config.yaml
num_hidden_layers: 8
hidden_size: 256
head_dim: 64
hidden_act: "gelu"
norm: "rmsnorm"
rope_fraction: 1.0
init_std_qkv: 0.0471
init_std_up: 0.0471
beta1: 0.9
final_lr_fraction: 0.1
batch_tokens: [32768, 65536]
max_steps: 6684
dataset: "wikipedia_en"
Each number is 500 + 40 x the weight over its row's rms, rounded and kept within 0 to 999. Layers, rows and columns count from 0. Numbers have three digits each. The size before them is the row's rms in percent of the matrix's.

# up: layer 5 MLP up, 1024x256, rms 0.0639, rows 644-743, columns 0-63
# down: layer 5 MLP down (transposed), 1024x256, rms 0.0648, rows 644-743, columns 0-63
up644 108:468526559531494482451521519527515537467495509506547568530473481515469483485482525544347528591416470522430545513543493497494572477417475452515527533536534444517488500468489494598477473473495462
down644 106:468494538449525490500518450494485482546483489476530471514508557460480542497528471498536541414516568445515495594438448492479472494564584539456503449568518433510498493486464491401542470515470594
up645 109:507508501477449505524483546501467470483524435553518477511455514567428563438495482539503454512496524448502544515500558533423514523512496456570509513583565421531421520443438483507501441495473507
down645 103:577463537551479522475469529508451536558564512571489505513538492508473557459476587516573516461522536408534538602465452471557483457525562542502519497495510520536479469522532529515514579474495508
up646 110:553509562608496591552479515530526500521478468493548532494482522500484486450482425505513461420453531516499471516529588520420563410478517455513484545556477474470549509477521551509518489531493437
down646 107:498441462465515463447580444477481491473536428529458503453509529499475479505465599473489542511522539468492473432503473528555491543442511465533532545489506535566445522526479481521478491541523518
up647 075:452529527454496531438443489529534541526541435478467518559495542475455451504480492488510464491547529478457493509516544499456459481462500467529501495509499470461586471484512458475536464502482489
down647 073:518473483497523540497534563573515405515502471504476501496532499499523487543485528535515525512453447496514514485455493468511482542495492505509432523483482553497464531535487572421437505546545491
up648 102:541505510597515506493509510438543497528468536569496505544476457522474538488539506470367505469491442480466555529453517490509581511437485477545457589466427468523464481462534574486491445506525469
down648 103:491500519425567494509472508438537490514508512491568448482522561548465503519477417452592539509473384438530542516539480522500470529573502518469484473467548475480431542495480467489518442505455484
up649 101:481494558535468508572513463537444469481494500555522504478470440486421495484440479530453506466517493543531502502502537463575479471532468487503480478502454488554464530501474544497481457517541411
down649 102:506487510519475481553440501487528470500510453510499432503475430519493466467492509458469510477547468531413570539496490550531525581486537509484501492539496533500554458520500500443485554482493447
up650 107:539465546550479551477426516549485480509484520538464502477547469534455554489489506492542521512504409491509604574455503494469480531491524455519520490502501529518483513504447522519479500500471493
down650 114:538486531493544528487562537506494515520574532482483515536439551524503415463472525538514568446522526456469566601493492443450535476573466465489480498459512537472559538494563495555458557536538547
up651 112:514470497471530512414441537491462452518520492589453539500570540488479520544511449487509464454480444435481516476546479475530471547497488544496504389494458511445436422543457494498532403480533466
down651 117:537471477444544490538614469499551492524520477442449526505463495553439529520543561495451510484556531428521477496465544520464458454481508553495498603482506443555478477460503495463457479501461487
up652 100:511445534516440457544474513577458459492455543518532520491475508498444500453498463474475502482535478436490487479464472479502567530450541486488528462504476520540520495534526514466530491496478501
down652 091:431522449517430550475451484520522536510535520540565519529499551491481501491560472480528514515509581483517516491545487515442486493496551546529455461511547540530459492534498499554465524515509525
up653 115:530527505498507525453526519453529514509463401446568506544521480441480480523441584539498468524453491556558578511456568557528500462409551500493467503474447454518471480514415507529481509502530466
down653 115:468538568501509534516502491521498509534460476495434482486453504530429480496456548576441481424543500568522491582494435504504526468505484522469522480571486520528456505488543507508493518530482455
up654 102:506496503504531472515516458497463485507405540523484518580520549484502505489458473434486559529468472468508463534490529512461586422427434483519515552506559489544492492502522475470493431545563499
down654 103:544489510561526525558513493585496497460514507501517500533512489509549528509483513555441548485488543442507474420462517542510530488542478589399494547455451485528485497523444528471496553519456464
up655 095:439461521517519498562481535465566446502519493473473527449435511486443467460551485533459550550489461460485493470523483473478543491563456520452505397484547424485439654475433535498529526552470498
down655 086:542494477473518539478477472496493526468509483517551549536532454507485545546385447469513445502510518474564500457533531523543478506478513493548454508540486558516594394525554515561459467468484492
up656 116:488533471488481523448394510490509542569477534548463564547453529431492526493532531462459476542483511528455512503495495558539465533477438510498576445494442512522496496519479375528495512516448499
down656 119:514434514558548491490498514504504472451516488524497543487497418479477479499464487545559525528504460486576511563499483392446487460485489457551553478458543468436509517485460458453508486537499536
up657 087:553504543531480536542508448501464518440530535463520527496494468540465519494461467486390474559465386494547550511534547546510567530494472475527547550510514501544421527502522428488469520496517407
down657 080:489595507500526536437488527564516530523578517511519480531447551473503508468537552458507561486535590502509470525469477466466466553489558523429448464482468548527492491573489553502516544598530512
up658 104:516563437434493487442554479514499518459536443489538482494512555550493557510476542552461508601493471472543533445495571484508576476464544525482483492516500401577450462568427448457467522558442568
down658 110:487401507500534510470489445479523481448480502525644565528432534496511483577598525488475491545489497522554475465472507495492520474484515472481494541440530494502567422517472542559501488538506451
up659 084:512487484534480554441462409480542489487401497599525421498514435505524536528477423513518501534475480500560478488525555496471469478504523592503550450523489478485550511499503448575541463523562533
down659 081:486535501504493520474471546528476391522518496516480571516432579550503524464521558478496487535572458469409534516492483527591513558437476539531496528517436567537442514508490503505467492488502576
up660 113:528495478608445533459474513510443468560472507529595616509529485458513500550498531492492479532493549532523503480464473580505505507462451491498538530634537549476494592565533463477491489496469443
down660 113:524557531487508501527566564491457599532506497466430449489521501494524561526500503559467508493474504467503456498473507477526494527551538458545483499537501413524528520465545485530534479519445582
up661 106:498463479527478447484498543491484454512466492545498486507538468507469507495441439458483548561481492417475506482488511502518528454548532566611506540517434510529456493440626517549519461547580487
down661 108:502593442522502471547628500529528565463509488459459437506482518487518433504568526547445507464554538545486502455451470473470513518457471452452547405498515547445545465491446495585474483484455484
up662 122:563436512500528514461512463514465503493460503566448526491497559497513519459441530483533425460490541421488521444484498470493530511524576546610549541541501452518506562535506503549582428533555424
down662 107:463467483474482507471536514487517529535550480519461464505483540464484496512464535499524519519509530484466531543488499467519523506536535517476480491512514491514470478521526467501530547516526525
up663 104:526543478569489544486505498477515497485516585562497448487512492474447525466512490546436451517492450436490458469572469594469536501449522443570496553501506489494493442474463505474536490458522543
down663 106:437500486566535522571614486511557501518539502450481491532528460479545463488569467542505437530464485555525538482415458499463564529545497524517464456533503498510454533495488445480388474473468514
up664 103:549545561499513535407460529528557451473469493556479570560509538537504508531538539558426500576444491505501441431469506499443470522460517475508471516584530509509528449520523374460455540504508439
down664 118:576556512473500471449514477442493513440520544507482521550446521544525557553491481472592595502499469490458525472464484530540594502505452519442475549444459546522513536436512486534579452516495452
up665 086:518537610481499504514527469494405466543523548497544564582448573520512501502540474521475539476519531440464438478524495534505481490467535523521497523544559531556425452455513478562453490480439391
down665 087:496505553430472490451454525493473461461568534534460475453466514475520450541524571500505534506496501464513451488509527446509515586555522508488505466490475476440490518496486511515487501471503574
up666 121:509486533544517497485472421453451427569520452502522535535510570492428603500514484524513480502544474470513484488539534572570512415476468493499520483458535474482456479553547476540520466603478471
down666 127:510511489512493440495488459513480514456455488461551522544603497491521521498479519515407518519514526493475477527489520488520489535413496531571497412393451547522484409545516500485512503473504549
up667 088:556492539494513579453510519476523477544436470491501494487474502514538513540499560505553490462494475495519528512449490528545503488473558504510542457477586478524511571536489515528464524517540491
down667 088:462480466558509487600496418475491459476584489522473501534581567547474499427499501444486492536473589497512490557448506452435470517524496514439495464547438502507479503499488528471539480456450453
up668 110:600444510518538529538428478510515533498552550586547557500551508569445461469503515475500509505446446527428536472504523548475561497495530432541502501477533491533452464542483419437474461513598496
down668 112:511503500508540465453491472437511536479454468503506526525573525426492492457462493441551514518580529479447545531514487539535479583490481585441500509451465476439460492517521467499554516457521497
up669 078:577457494507470530411501485472507478414509520444505508490504540553479488505527525425460488513486522443497495568475558543492498495486500526476620479487585521448396499415504445572486528548524549
down669 073:498515449519530515489474527503514502538495546479507531536533519552496560519530524527458540461404520587445576449491479474485522470530511492514411506505507489485538556519463519474520450544504450
up670 106:476486576539470518454550482543492513470503485454561491446484502521415535487473456521494523498451522476555508535539501537517523434471474450477475579571544517609490550445523458540469504531532405
down670 110:496504590404516481532451478547538457524433486433488538539495527470482498464488533498545555490503518514502484482396505520511469520540519557496441529507464556518458451506450556505510500537501554
up671 122:568471545495450558538439543522497504484486487485479524505517510502363491499513447499476491633556495468469465398474543509495476498481565496541571461527496517522509561470499424534489498458528427
down671 136:453479555455512475500460408495520502481467450560474473479461592512469487451465478550563519500546514522501497489562514619537543507460449500500481475548423536569443434409509516510494491458496515
up672 098:504402422494456470567449485533477452534469498504545500457553533522426558490529520510467497633557483504433490522538496511465514486486540510455543497524474496439500481521484468501470491503531482
down672 100:441561452513525526485439468439511540434443485525544536565509499472517474574447459474469488502503471501507520641431492479500512529482564433588505574469501486495479549515524484441517545533515480
up673 081:513512483512524521528521484503504543443478421601543526467469570525521538506464481489488420499512456541507533440534550483502520547478509517486491509515518408532461518515482407520454471475473479
down673 082:560458442476578576517571436548500434555495544516577540534509476558554443544520547454426513549494432507436537472466437518511573532475488561505513546484532539488537484487490606527468549564534514
up674 090:475502483437536507489491546521574532535500424523516565498494562461528522507517488552518495489507486475468453517514539508455492451502572581551497353542531486465525567529480518534478540464517467
down674 092:532501540468520563495486466485489472488484523466521529453432513533579552496514444519520481544471427515521525539503522441507476525485505519477549417429486505429515571466464558514533504515483494
up675 111:554557569528420463488454538552472497507420455500525552559464475534482483534501508561532458499492504474621491469411540452529538439423446546501466497423533481498466491476557497451564488573529400
down675 107:524429477498474509505491489496508446553497456609516511503450497454531536555497502461501570556456500509476486467477534541553519533493518505534456522656439528517509573541523497510535518496489570
up676 079:545454563573442500495553563555416471457477480468517530472498500463461473440489504477444476524434481540613506507463486429516523488459497460517513494472436571537466495443445460500516448547494446
down676 078:535433505470499544496461548523491502618564502510554575503500498485528487530620541499448494515509503508498492519493475571536563534498524486536481473513503521489489504488498572485431498563493490
up677 087:523530508584503498487429448463554494611513473444481518437468485554462573506477484467530500458528496536505474442517538521532438457511484451567513479556471465446491524462506454581518518519526513
down677 091:444531420469477500558504524542542503454470526475537420447558548503522513469502512499457463566503574497476538476497481598443495472447423509470562509537552583531529493436504508455546517482465550
up678 112:434480607493499491459488573547482494526470503488516550460537483529481480450536374450517511564529465511568477442440488455488476528552565480498452545463536463547441417436593534525499516451510541
down678 119:515524478504519459535521440507491564479450527459508499484500479530414466455467468496498467508451485486517442496504571533430488511564486450492502439496456446505568450446467517454496452485526437
up679 113:534467522469459494497554404507473497484457553493524489516501575563414535571482419474489504536508521474567459442508541578510577435465421456521532508521514502490433554423526455520522512533513523
down679 104:502486548508536502460531463515503480559504425526489480536496461490506541443513482416590490464485512442520457468511512470502466488518560561544471496490525556580488556530489567474528492531489513
up680 114:495433471562574488444526449515515471594554461524568481525473501517518463482529552558535440516503409458481475474504538512534494492459470440506468498559499540532497565519515518502570468612562470
down680 120:503484560557386546507410576413431529465506485519512514520439463511480565521441426487449520457449524496563497532473528515542410506486497548480492477543427507511502419541494524518498508474491540
up681 107:480456455493455436504459472567438522495454445522487493523495446515518508450493537466521466526502525428534440477446482563619440451493572560456461433513456483445475421498494468622465484509523473
down681 107:591475530545509553513501460526513485511534523498563474531488418513557526540481422496471492449521467520525492560579468567543489518472485492576430482444518510482454468521464558460552532468463446
up682 117:468531490484514490449544499539512472467477519447430476510499529505488478489497522511529448508479515409508494497455473597601446480512543456450457485524452441520489475500499486492507462455502493
down682 118:510510466592486466512511498488495502501493498505571512417550441415463519570550458470573477529584535513465532512488521391522459556449474522410489472480518599502530474479490512538450568504479495
up683 113:569481457508464466496575484546448559509445503461498544494507542526461596459372547514446529492489464463473466492531555557463517463536527543514574508498424473554474501542555476482528482480496496
down683 112:549543463498490514505420505469559438525553524535493554488521534490459481570512414452523520540499531542523465500547521639490501510447516438441477441515562631513511555466500409462528481458502516
up684 112:540470579475438479468507521566542486470444503442539554555468525472517499460496559499472444506440541497483545480478492433526465420469540493483512451495582442530476460484480521571508551521600454
down684 117:554479542516520503556418487481511495505494479549554548492528441548524568499478439482434575538494451502574549500512464497442465486510481491542501460475452471415445571470520465485465454485462460
up685 112:577480509558492554491525441503529472526510523504553514473574479520423496519508506498450419478492445387467498478574503563554481494485507533476516501524454525548449523525503541547502432456554491
down685 115:449456549507514466477522443523482539539476560528460518461455471496483536555578495494437570545457439468510534475503462518453490550492442475541518493448487513494528443440449453437504522431492403
up686 099:568459507510404549475454523516567482509522527465500531456513579488466456527466415476488452528455485524513483481485476495507473536429578502489483471540497489507458506526522471451548524499573493
down686 086:456503462510510480532480509491487466476487474463517535485513500512477499483512444536480426501526481546537524498509511537414518527482537497507535509488500518414496492470453495450468525464468524
up687 095:465552480517493484373511506506526483520451473482536496473402535488507567514485495504524471472545536518467432455482580553508494498447471424517534501541496518458565541464518511519580478530485530
down687 093:600516459437484503461517592502497480532511555490529492486520501477494451514448604417516477417452535497442510535480513507561500567518479515475511501585428558477501495512567496581525531445500540
up688 101:494557499515415575499447496499521532497478505599569512469523529434460566442549492506434524490416471425478481478487491547498525520500538495593500461457475467550464475508465526558459514563510528
down688 109:527457495475566494546548453529576521476498514539491567544508453562458528501489473506520529508568498460532464443555468535484611480506504481592491479477470548459467505528465521502495547500517484
up689 078:538464497465545489544484425541592542517561427514520480522470533522531495560452495531490452532491471474551492473529503520502489496465487531526515449468549494474364520536520414542463497493482433
down689 078:411556524494488577482538567491456418516436570498523451462455463517553501499570531533518515466490478533502480477496548457555467499527532499517462523499398446515512532547503541498543509482430480
up690 084:496487525544547520462515516524492519524441476485543496460516483554499599515483514476487492500470507496451571510484467512578511546453539536542481462503404503509501537523541546438489461468488397
down690 088:510530510427527521490401521459541584501521571491445471522514539545507448466505523488543575531546501535525451477445495416441560555504484502484506458437547557468482440471479470492458466508512576
up691 082:539509588517421543486495533493432445462478474476542526502473494594473484488531438425453481514471463451515469505487600518521536501513474473479525480513545507454508495420457443524487477551558448
down691 073:487487509509540513544538498478446502480478585548442591515493484498528461519535540496467442532477511458478545478464464548503479519485505485548476493500504423493540502470500507471584514533456519
up692 078:535527536555544506584492458507504512533518511528469528520477533378487488457476477498462537486500409511555525480454502495478534535499463518552515458536449472519478490500453538492562534449491444
down692 077:529537537469526589513503504518423483492498499485509536439537536501473513492541544483508519576464511513519559505470495537536478457491422507451492547471475404545493533527522581529452476531497502
up693 099:558494535453492574449415470520494447460493407539548521493484545541406515521450437485477517480509550480388478488471542519494518481475478471447542494502541481492465511524482436511490469508463452
down693 097:466454487553476512563501510533515502521409509527494552482467499435544419458518525430476508502450524563550476414484511415439613464508502508583504527467516529530549514512527496520577433517527450
up694 109:506458432521562547504549541483453442498486535488538525510465519517508438516515536480427459455502454457532496483464506482599479525475510536562517467500511452544530526488498513494484493521486464
down694 110:520505579512444468496413487512526530439513476464582548543542498483524546464521451436409447539512522532536524578511512478442523527502536490536500507513505562440525550573544486517499507516470522
up695 097:566500518540427516484507491508424437476487537512533537469487495443519556527483487505511493509485520494508476488522568582549539485480461465574625505489467483589429478476505470497535551582532467
down695 105:505496538472520472487599496528547512426450515542443553449448493513528484468482545528527455562497451509458444468498462473541461534491456527495504480522517547538497559488496469510432518448505521
up696 136:589467548437451540491534416554509517480468472534465516528530529497463511405451435492559505544502557506467460488433456440500535452501548513530550435562540565541532500456451499529527452568490494
down696 104:502481424554502487518542487481527538480523493524489523485505540495510500525463503469554467523510499523514516501583510512500515526526525478579474495506471530505485542499537475486535483480501481
up697 116:549493489524466511496528436454472545564545516498547464477421507527490613478492484488518415530435516493519517437514465544412500489396489492505542499525438450510456471501488555487497503484489499
down697 115:531460533489493565524428434568560520462591439545460423521474520471463501483491493572504486536537502565527510559503487508530487527465469508458556503496498566545542438468463451484488499477514562
up698 075:488511539585423434447450506526493460445554474543545489521483494576484486519450410470450431471479552471606454491568500436504429480505477563526486475558499512473536486421529466515511435547523467
down698 070:494506525466489466530531550491511564533535522518468514501483483549479468556517561477509508533483504491440517438463462576528557496440517464511406505475454450534502545497503546486467433553466510
up699 099:481501523598423517430472502498527471548503478536525467512402529475448575511493509451529467536500531511537483469464533514535508485416525503584551469549520493533499562393530498452485446507521474
down699 107:463471517509579530597534463518492469518544453515540559567502449480479584483462521488492493605528497496461513480494548507442543461429450475512447529491491494448532556510436566502420555535492471
up700 103:521521499492408516447425348500523447449491567522520578490529461444505511517494437546470481519612483488472467489462479505546394520470514505414482501525507392454475511459482492624478552499437468
down700 100:533505443473474562469502505541521551555581452462425489524520457467512413516482550486552551432477529449496469466499448546504633458498495477527535582528463556496478445472544448515521549543512595
up701 106:486476506497478574535395478466563468519454448529522549473494522537526496479464438523492510554476467442547534494475520461463471472520507484522475470583490404454538477541457411500488515436557513
down701 105:543599445463519506487561453522485527490431493518481483517519483520471522498468507523502524542469500542487446493533456581463492504461467472551527523551477537571490478529437564514459446507477517
up702 117:548470521506494519482459437527392477509572530535568527464471501506512529458507484484485517498518500455510515529551494503532482460425462499575553435514620466573426479491484499573476476528521464
down702 134:504509485441512486507473475493453519489553531550540551514476591498453503515502553474416537559576480504510555430451480444509496462437470537524491517447485501566444512462529466540532443488480494
up703 100:484467486491541499472564475508531485546538535561535456527479538518535514557510548497505455575459461431497582467522526528465438541539477541471520550548443527511485533531501514499481411535501486
down703 098:547528496510491467528537481446448533433434520410555544451477489497480464474496501503458546470561461536511416532565551451583487487538493474481456536420489508552492424485510499534520528506474540
up704 110:490478532510505508527512453479468454490473480510449520521517512545473491506466486473498539537578461532509432538456595483566528442501473567583551490538523539549531522494541523468505452524527548
down704 111:523469422476475527459501511475521480522482528494489476535495489513467547517524515450426443534443477518479552429489491502486605545437497445527477447475517525480560393501455458522491460450489419
up705 079:489484501539511489487510489469566486539558517609499498495448467449576546530420502529515524536552531487552514518516528529494476497538475559558489476511520474527434580456548537499573485531583465
down705 076:436522504504474578501477482466465500536535556449564500438493518484524513465574553481470438525529490569459578503493514497549487504504443519472417545467451450555493514508502577495567510536477526
up706 095:499543475486512430462507520437487484516489495536443475477539516488493462540521526481574430532508446470452483503507400526459486520506529485471500446456522570553525514475549518572544471532556466
down706 086:503529508520506496484471496589492502459436487479566530547521507493550606431459492472473488490508516575520529532501548469503466466556511513517508483476477519538498551475480542405469508435539502
up707 099:486469508513478510479431510519509427592493444500473585463476479434467556514462513480453535501519541543508510504478488587477458505460550501526518508530529455555546461465476373524507531618523512
down707 094:502539504516532468487553473535524536512438488495488502540476465519523441456493490522457489502474572442505509474495518461470525446551485514495566502470511571496493555534548588464460433486481426
up708 111:507406490536473576491521456516500479549435455441522525516505524510484570517482489451523390473508456482561529390535561505492407525507557514475516463537434496482511437491438559554462526481523542
down708 109:515525513497510488507467479474484590493569506505512539509502468450464506547516480522481514451490498472578448522529502483515548452509476486551559494443503467570510578521483441389563418572455453
up709 081:591485466540498458452513412415490516470522496530495493447515512523475486487454485459445497498504435514548496480507468459473525441469461467611563475542516463464431518444466465518509428445498460
down709 079:462562490480535467518499523543454457481528613443494473512544491497549564420528510478481553513488407534454496515483499483520491570506462546467527546466483496518502490514459570400569565519462510
up710 084:461498520487493507523487495550439480519545471498543466513455491554483468474491471502570470532474480471539586528537514505439505514449480451459480535541465330462536439558458493542566552459543544
down710 068:518524443515527539435402495485568483521439496512513598508502480446472579491464481496449527539516461513514444539467465484508537462462446479556510453500478489568529505472511516467459487499511442
up711 103:504500506472473496513429508526515492471439462500516483510552501498503600477513462457535466491481526447509494387488495513551502452504568545463535455572487510513483571559476481555570488531512456
down711 114:491566456510518497429502539486408519475499506563484512466495520498545474457467523525479518538464465530502541497538512555447553517510537512525445487501479491467521442498621492458476566474533549
up712 092:600552446509509515426517394485493501511426443504483480517454480543430528534485514553572543501487513475453458520481596551512509494509444505473561523548461505562524453527431408547496482507546522
down712 091:406491415513506489489516599553473531497432515523454537424507482486503467493501452455460529403511521530505530492503567451473476509491520454498546476486512459464599526476573542477478436520462557
up713 083:477505524539512478482580511540471464467516457508546539503475498501466481452446510455400544547541425481604486496450483523514549516451492478555487493503573477479478481435524470516552502460445489
down713 083:513407521438575499498499430589553502518529533463471509508497487541520522439517564478472427453509532527459524500526475535445515556536445465568532559451414531580519529526500538517504524512533466
up714 105:480585484523482522530524489544506487614494504523515542461488473532515499443466478503477515408438527483434535490524491511521480478442479616599507426599483482583475503512484525461542467483581495
down714 100:504448538489488471448481552499452516514512472522605538483560555499504520546479493473466461522549493472568545586569477563505534498601555499480421544567547508455535535429500495550558538472537504
up715 115:526484514572542500392503428548538421460512485518613489525500564515463549545468500467484465552503533542512468464422563530542540450489516447424550526522466523492394492470539520514460525513476515
down715 120:450527443515490510511528524454489526545541477496477491510554572504569468511554557546545504462512522505546531452437525414522423500530607493465440545471573464521465545492481510512493498460532500
up716 107:477488522559546454389547543477404486498442467555530476506481501515543479514465548567495496553494566540491494548514509492533539500509599490464494487546504551555503508479550489484600494605539477
down716 111:441540563458482461477511467487484471542524452517465487428522527482459527445506541473514499454514519494474432455462462470488446427505508567487494561467504433443484502536475467523470580529504574
up717 076:580493477548490550551499459455480489540474444519467478433475484456486429509423468514499527432495412522537496514476530455500583499466471503514532506539547480497557480558491475536502506385543522
down717 072:469551471492549489531515535523462515538514546489515562465537542500539498514470463515491576517458571493540582572469475456516432531507450518489463523480451457572464521524483533509483517521468533
up718 106:522471496586475500435472518474499453506551499549505525479468521544529541495520494471486440508527514462489495420573523565622473508468548518520497459497412490485472558540533423485481471567556481
down718 120:515501510434500443507477499518474476485517497499521534503524550523453502548517498465464542539562527497519453489516530606509530539467449437475518502424480491589448504482503510504530553520513484
up719 114:478484511535506501480487439507482501501479442468574548510485425481498573528481493505569468515395513528573490434549607525527446472509552584483563538516508483504487504484473503496547536557542501
down719 120:523487483455481554492445515496476538481494536448484505490509502508537474459499439432518476469470517492503540530502533408526461455460519480455487385386500472481509512496496518540524482456559427
up720 088:552414531536405557474486551470446514493483454557493450476507478458424533471503481462492575491456510480547434573448500533487478506524487516554545506491555517553519521460459512510558381436526465
down720 098:517548471496512509524480466566528404541427551512486517544469478541610438523538485522539457536500403461471516445502478506474525467546382515490484508527473503525555498487430498507510528462512547
up721 080:576471483561401427502535512512435507512394475467572466507534457458477446429483479498482495465480398512566488462516474470502486457409488549549519487473492507515544453519443525494557449425510503
down721 071:486558473514560517485585566518522464527493524559522537519445513534497496595537603552465499533525415467513519491425486561541493506529409479514475486447490395550508508510534538501448494530521526
up722 095:430534402508535486576500544488530506432511549497491501483536415506536517538552480486462543497535519523470512497533488538449514550512394476512481514430412501433487508541563560499461536454440529
down722 082:545475515518477519465480441518480521558436488550525493464469565474432474420407488462522475495471492470551492512493518475535490438469564523521587454556577472530492496514497446491573461494542474
up723 105:527500523486491493438476492566501490537448465428494636493572476541525563509485511517507422547459475474488538465497536499523530474509522534515556533547515535540556519549477496589456547471534528
down723 111:505453540509503517474502461509455524448543501513461530499515499475461487487468513524619465484475540491551466534586449491564400501470476548473513485483515511498482466504492536415542489500467568
up724 101:515540527553512514553536421455465513537448535480511550498523469536448509432521483469475479441508423512520414429472514517534557525461496496459552517587591479516444499466483505482478486569513503
down724 101:457479529546500520477548470535534506514544497445545456568476490492538449489520425534534471508494479510519576456503484499563519521512489491544486527508552562522483455506413531450502577502474438
up725 110:566524545537386514493450558557402464449485523473506515555464530507463462473451525472535545445558492480549435444510487500574469562563523463489533493430490512484465492422457496511522471483558456
down725 118:577506455476480548545482487461493556489563443478491534528489441515492494478510472488542466493497470470477528413536498471533479477495477442506491509496613551543511509473462488391388449542512485
up726 102:565511484488497550505531518493490585467499572545555506429478513573480575439450455517507473465520504523544541470552507520569472439462561540533566573511491486503472482517527528480529530467493491
down726 107:471436470535534503423424566484497472504550424475468512531510528441551504597519499530435484543551539417471491457532497491469541495499478498449464419529559565498488540510520463497467605599499531
up727 115:533483530482464487467501519455506455532459414486473513505520589505495510481504455465479488497507450487499437390455508466491488457465520471489534467523521486485491511463541446450460515463563454
down727 099:450483518529512486505549457519502487551479475440525490521496447540545482473508515484421493538474548516510535540488517539482483478506517485591501485488466474476453483507472512525518485506450457
up728 107:525467529524488560372505468498536428462393475512499580449497530536469539498487548492423465577541455511485499495484591503570535565445453519451575453503552456477518565569475482537507478587519457
down728 113:463532488471579445581480473483540560511566524517473488443509492410540503496499484485514506403470517481569480547420501466381497427514516533445523455436411480506514487486391494500496508448473525
up729 119:506575506474506468425483527499507423532472487534571552456472521512461509524446572444436553497519490490565538501541575552548500481470523501505496550492491450554455490549491469502536492522573455
down729 118:453547546542551546479513454473558445595410501526514519506485434551568461502505480480441520415518554536549431531503507428519508529558569407473514473479519450500523524561426545473421512541490454
up730 120:545461540488449585490443445495441533506476480509553553504503575510499534495466563480500542537579431410514469475479517523523513504493523558510573482548448507509412509543490484484502489492452511
down730 122:473474483550484466491575537413470607470502458520462476481502442514498485582525561461456497485482498496549578554496541493498560561540500557478444565448518538556516505512480492441585498542539483
up731 114:509455480493449490484439496495439392462456541508510481414554528434449551494456505518525513530546517501583489490471464518516532481477476481450595500487425494518502531495480408505495505503468509
down731 102:516546472523551505488458518507500470506441540479480524464494465482476489515523475494465508549517528550483552552491451459528500501552572530509512458407491535516510452465505490440531550503467554
up732 077:491436502536504487494533492512512483476404513480470485430426476477480482472519535457445457466490518493506474498429525464504547484507536508477538499540526519472531516473497476530456453533497469
down732 070:521544530471514545519493478549488506557457554552506551525511570502513495498513470458458566538463531497515538436458479530516472541493506455508454485542475474517492517548494585445522501537481538
up733 098:530392598476465471477459467437432443506475448558522516523513476485508470459508468472465398509461516504542560448524490491525467532537457477513505475483556463559484584438382510529453484531450509
down733 096:496552456499473456456499487608498472446541478457447507498505433509548507465436499493560422568543488484533464509540472525407517458540530463473546484503481491494523541536519470520455527493509500
up734 079:534507509570464557483464452444456494457478537484438523506519494571409488429506442428521525560513500455518505489450495544466505495469480496548537469489504504452580527474510489529502524516580516
down734 078:450506486498519552559540523543475448497496530518569529512487521586560545579560501507459553504494496545522508501495497543460428514481525525477421465505427527500522438510459543496501525489519514
up735 114:507444585492486446450483522613513480538486476509542492495480566466517544416398402478541387529453506474526494428447519456469580448448557474502529395541522570438439546570466482516531496513520502
down735 103:546472507572476515506505480466500468480507508569447461447490542459476554513612509461578531450463503522510477444510522481517515525550491502517493510499460513485521550449483497565544428520472504
up736 117:444453524518483441502495492514589494481435428469511536449523544485487545465484533482449456531487497495469488419488534454469522461480572527488517547495515515533504521551428569512550512523528569
down736 117:508487464517473489462530521541499557443443519509486542501531449546569442483500454573510495560498528540475529539532473441504474509569464516418494542464435444521502515493514527501481447525534448
up737 111:536500495561433490457545533479416492465478550520537455514527536479516492502503447509497568460498499479537551545518555491480482501488475477581533465493571475476478487481486480548519481497549477
down737 113:468467479492505495460542483457460514495514431518479492522502524510510523514463601473443453513464468403500441541515456518466603409468544497530473552475470516502501465453530444504461480469511568
up738 102:512554480511504460510511460564556452501476474584460482525529476517454530454532567463518539467488535493531525538460490437518439470538539466529504513532549536499524552461434544521519448500580500
down738 093:488433508493465485489490438537515534525547549537523536468498412560459561494530489530461516566495539506543483554547466540483598469519397468541548590546529501522479484489505462477555567466513543
up739 077:573549498539495541574517430468515531436579506523501575543485452470469553440502481484469456543434535423532518547501529514480536495490513561473508478521497483516460521460485500475532502512539441
down739 074:479505564515509518512493437521500509519490540562479492500475529553596494494512492528447486539475445491479501520529474571495504545499465489522453548507517457526490518554487528524490505455458527
up740 087:472557495502487506511486552598518490508487434458472567516511526524420526494548500464549551506496514457487493430462512474501591499490476537555458559478557542537518478581501507443533472613611473
down740 089:475538497484492509537504499502475527444552487514465511495529502522473449465497465542447487499542569532547433473521516535442537437496508457501526467490512504488517454519497475534451539491509512
up741 087:559464464487424536499497481492467501462448476451543562437517541551480492519517429590537545514471501464441461543521581526450560466509493504417587511466533482516509518509461394494505480537487494
down741 086:485513504497484516466545439494539444579497518507572550516455505524544487525492510439470488478488438493552519452502535476499469477522477483510449575508482481498470507507465574466531403484515461
up742 107:516474541551494567479479488497514433547476396537526553504565609457478445501498537477475550499526511468464530523498507488498428513467548575442521475500569529440448573531563492511494491483499502
down742 110:414492483570495422546508467590461538526505576478440523521444408505508486533513511480406518438549531460501506505445489556411574453501490457520589520430481558564510494458549515459479579464515523
up743 087:453497523483538465469525526540494489550410447513527557499523508456511559439503422527431541505495479502493505506454451512506533429468484539504521414502538480539421477487464565521516498477503437
down743 091:539510506503486484423449571498496504496495539557439469433498540502524499497491492533512509560494486491426498497527531520499438568591526478518479436526482472473552562504512515520503469472460541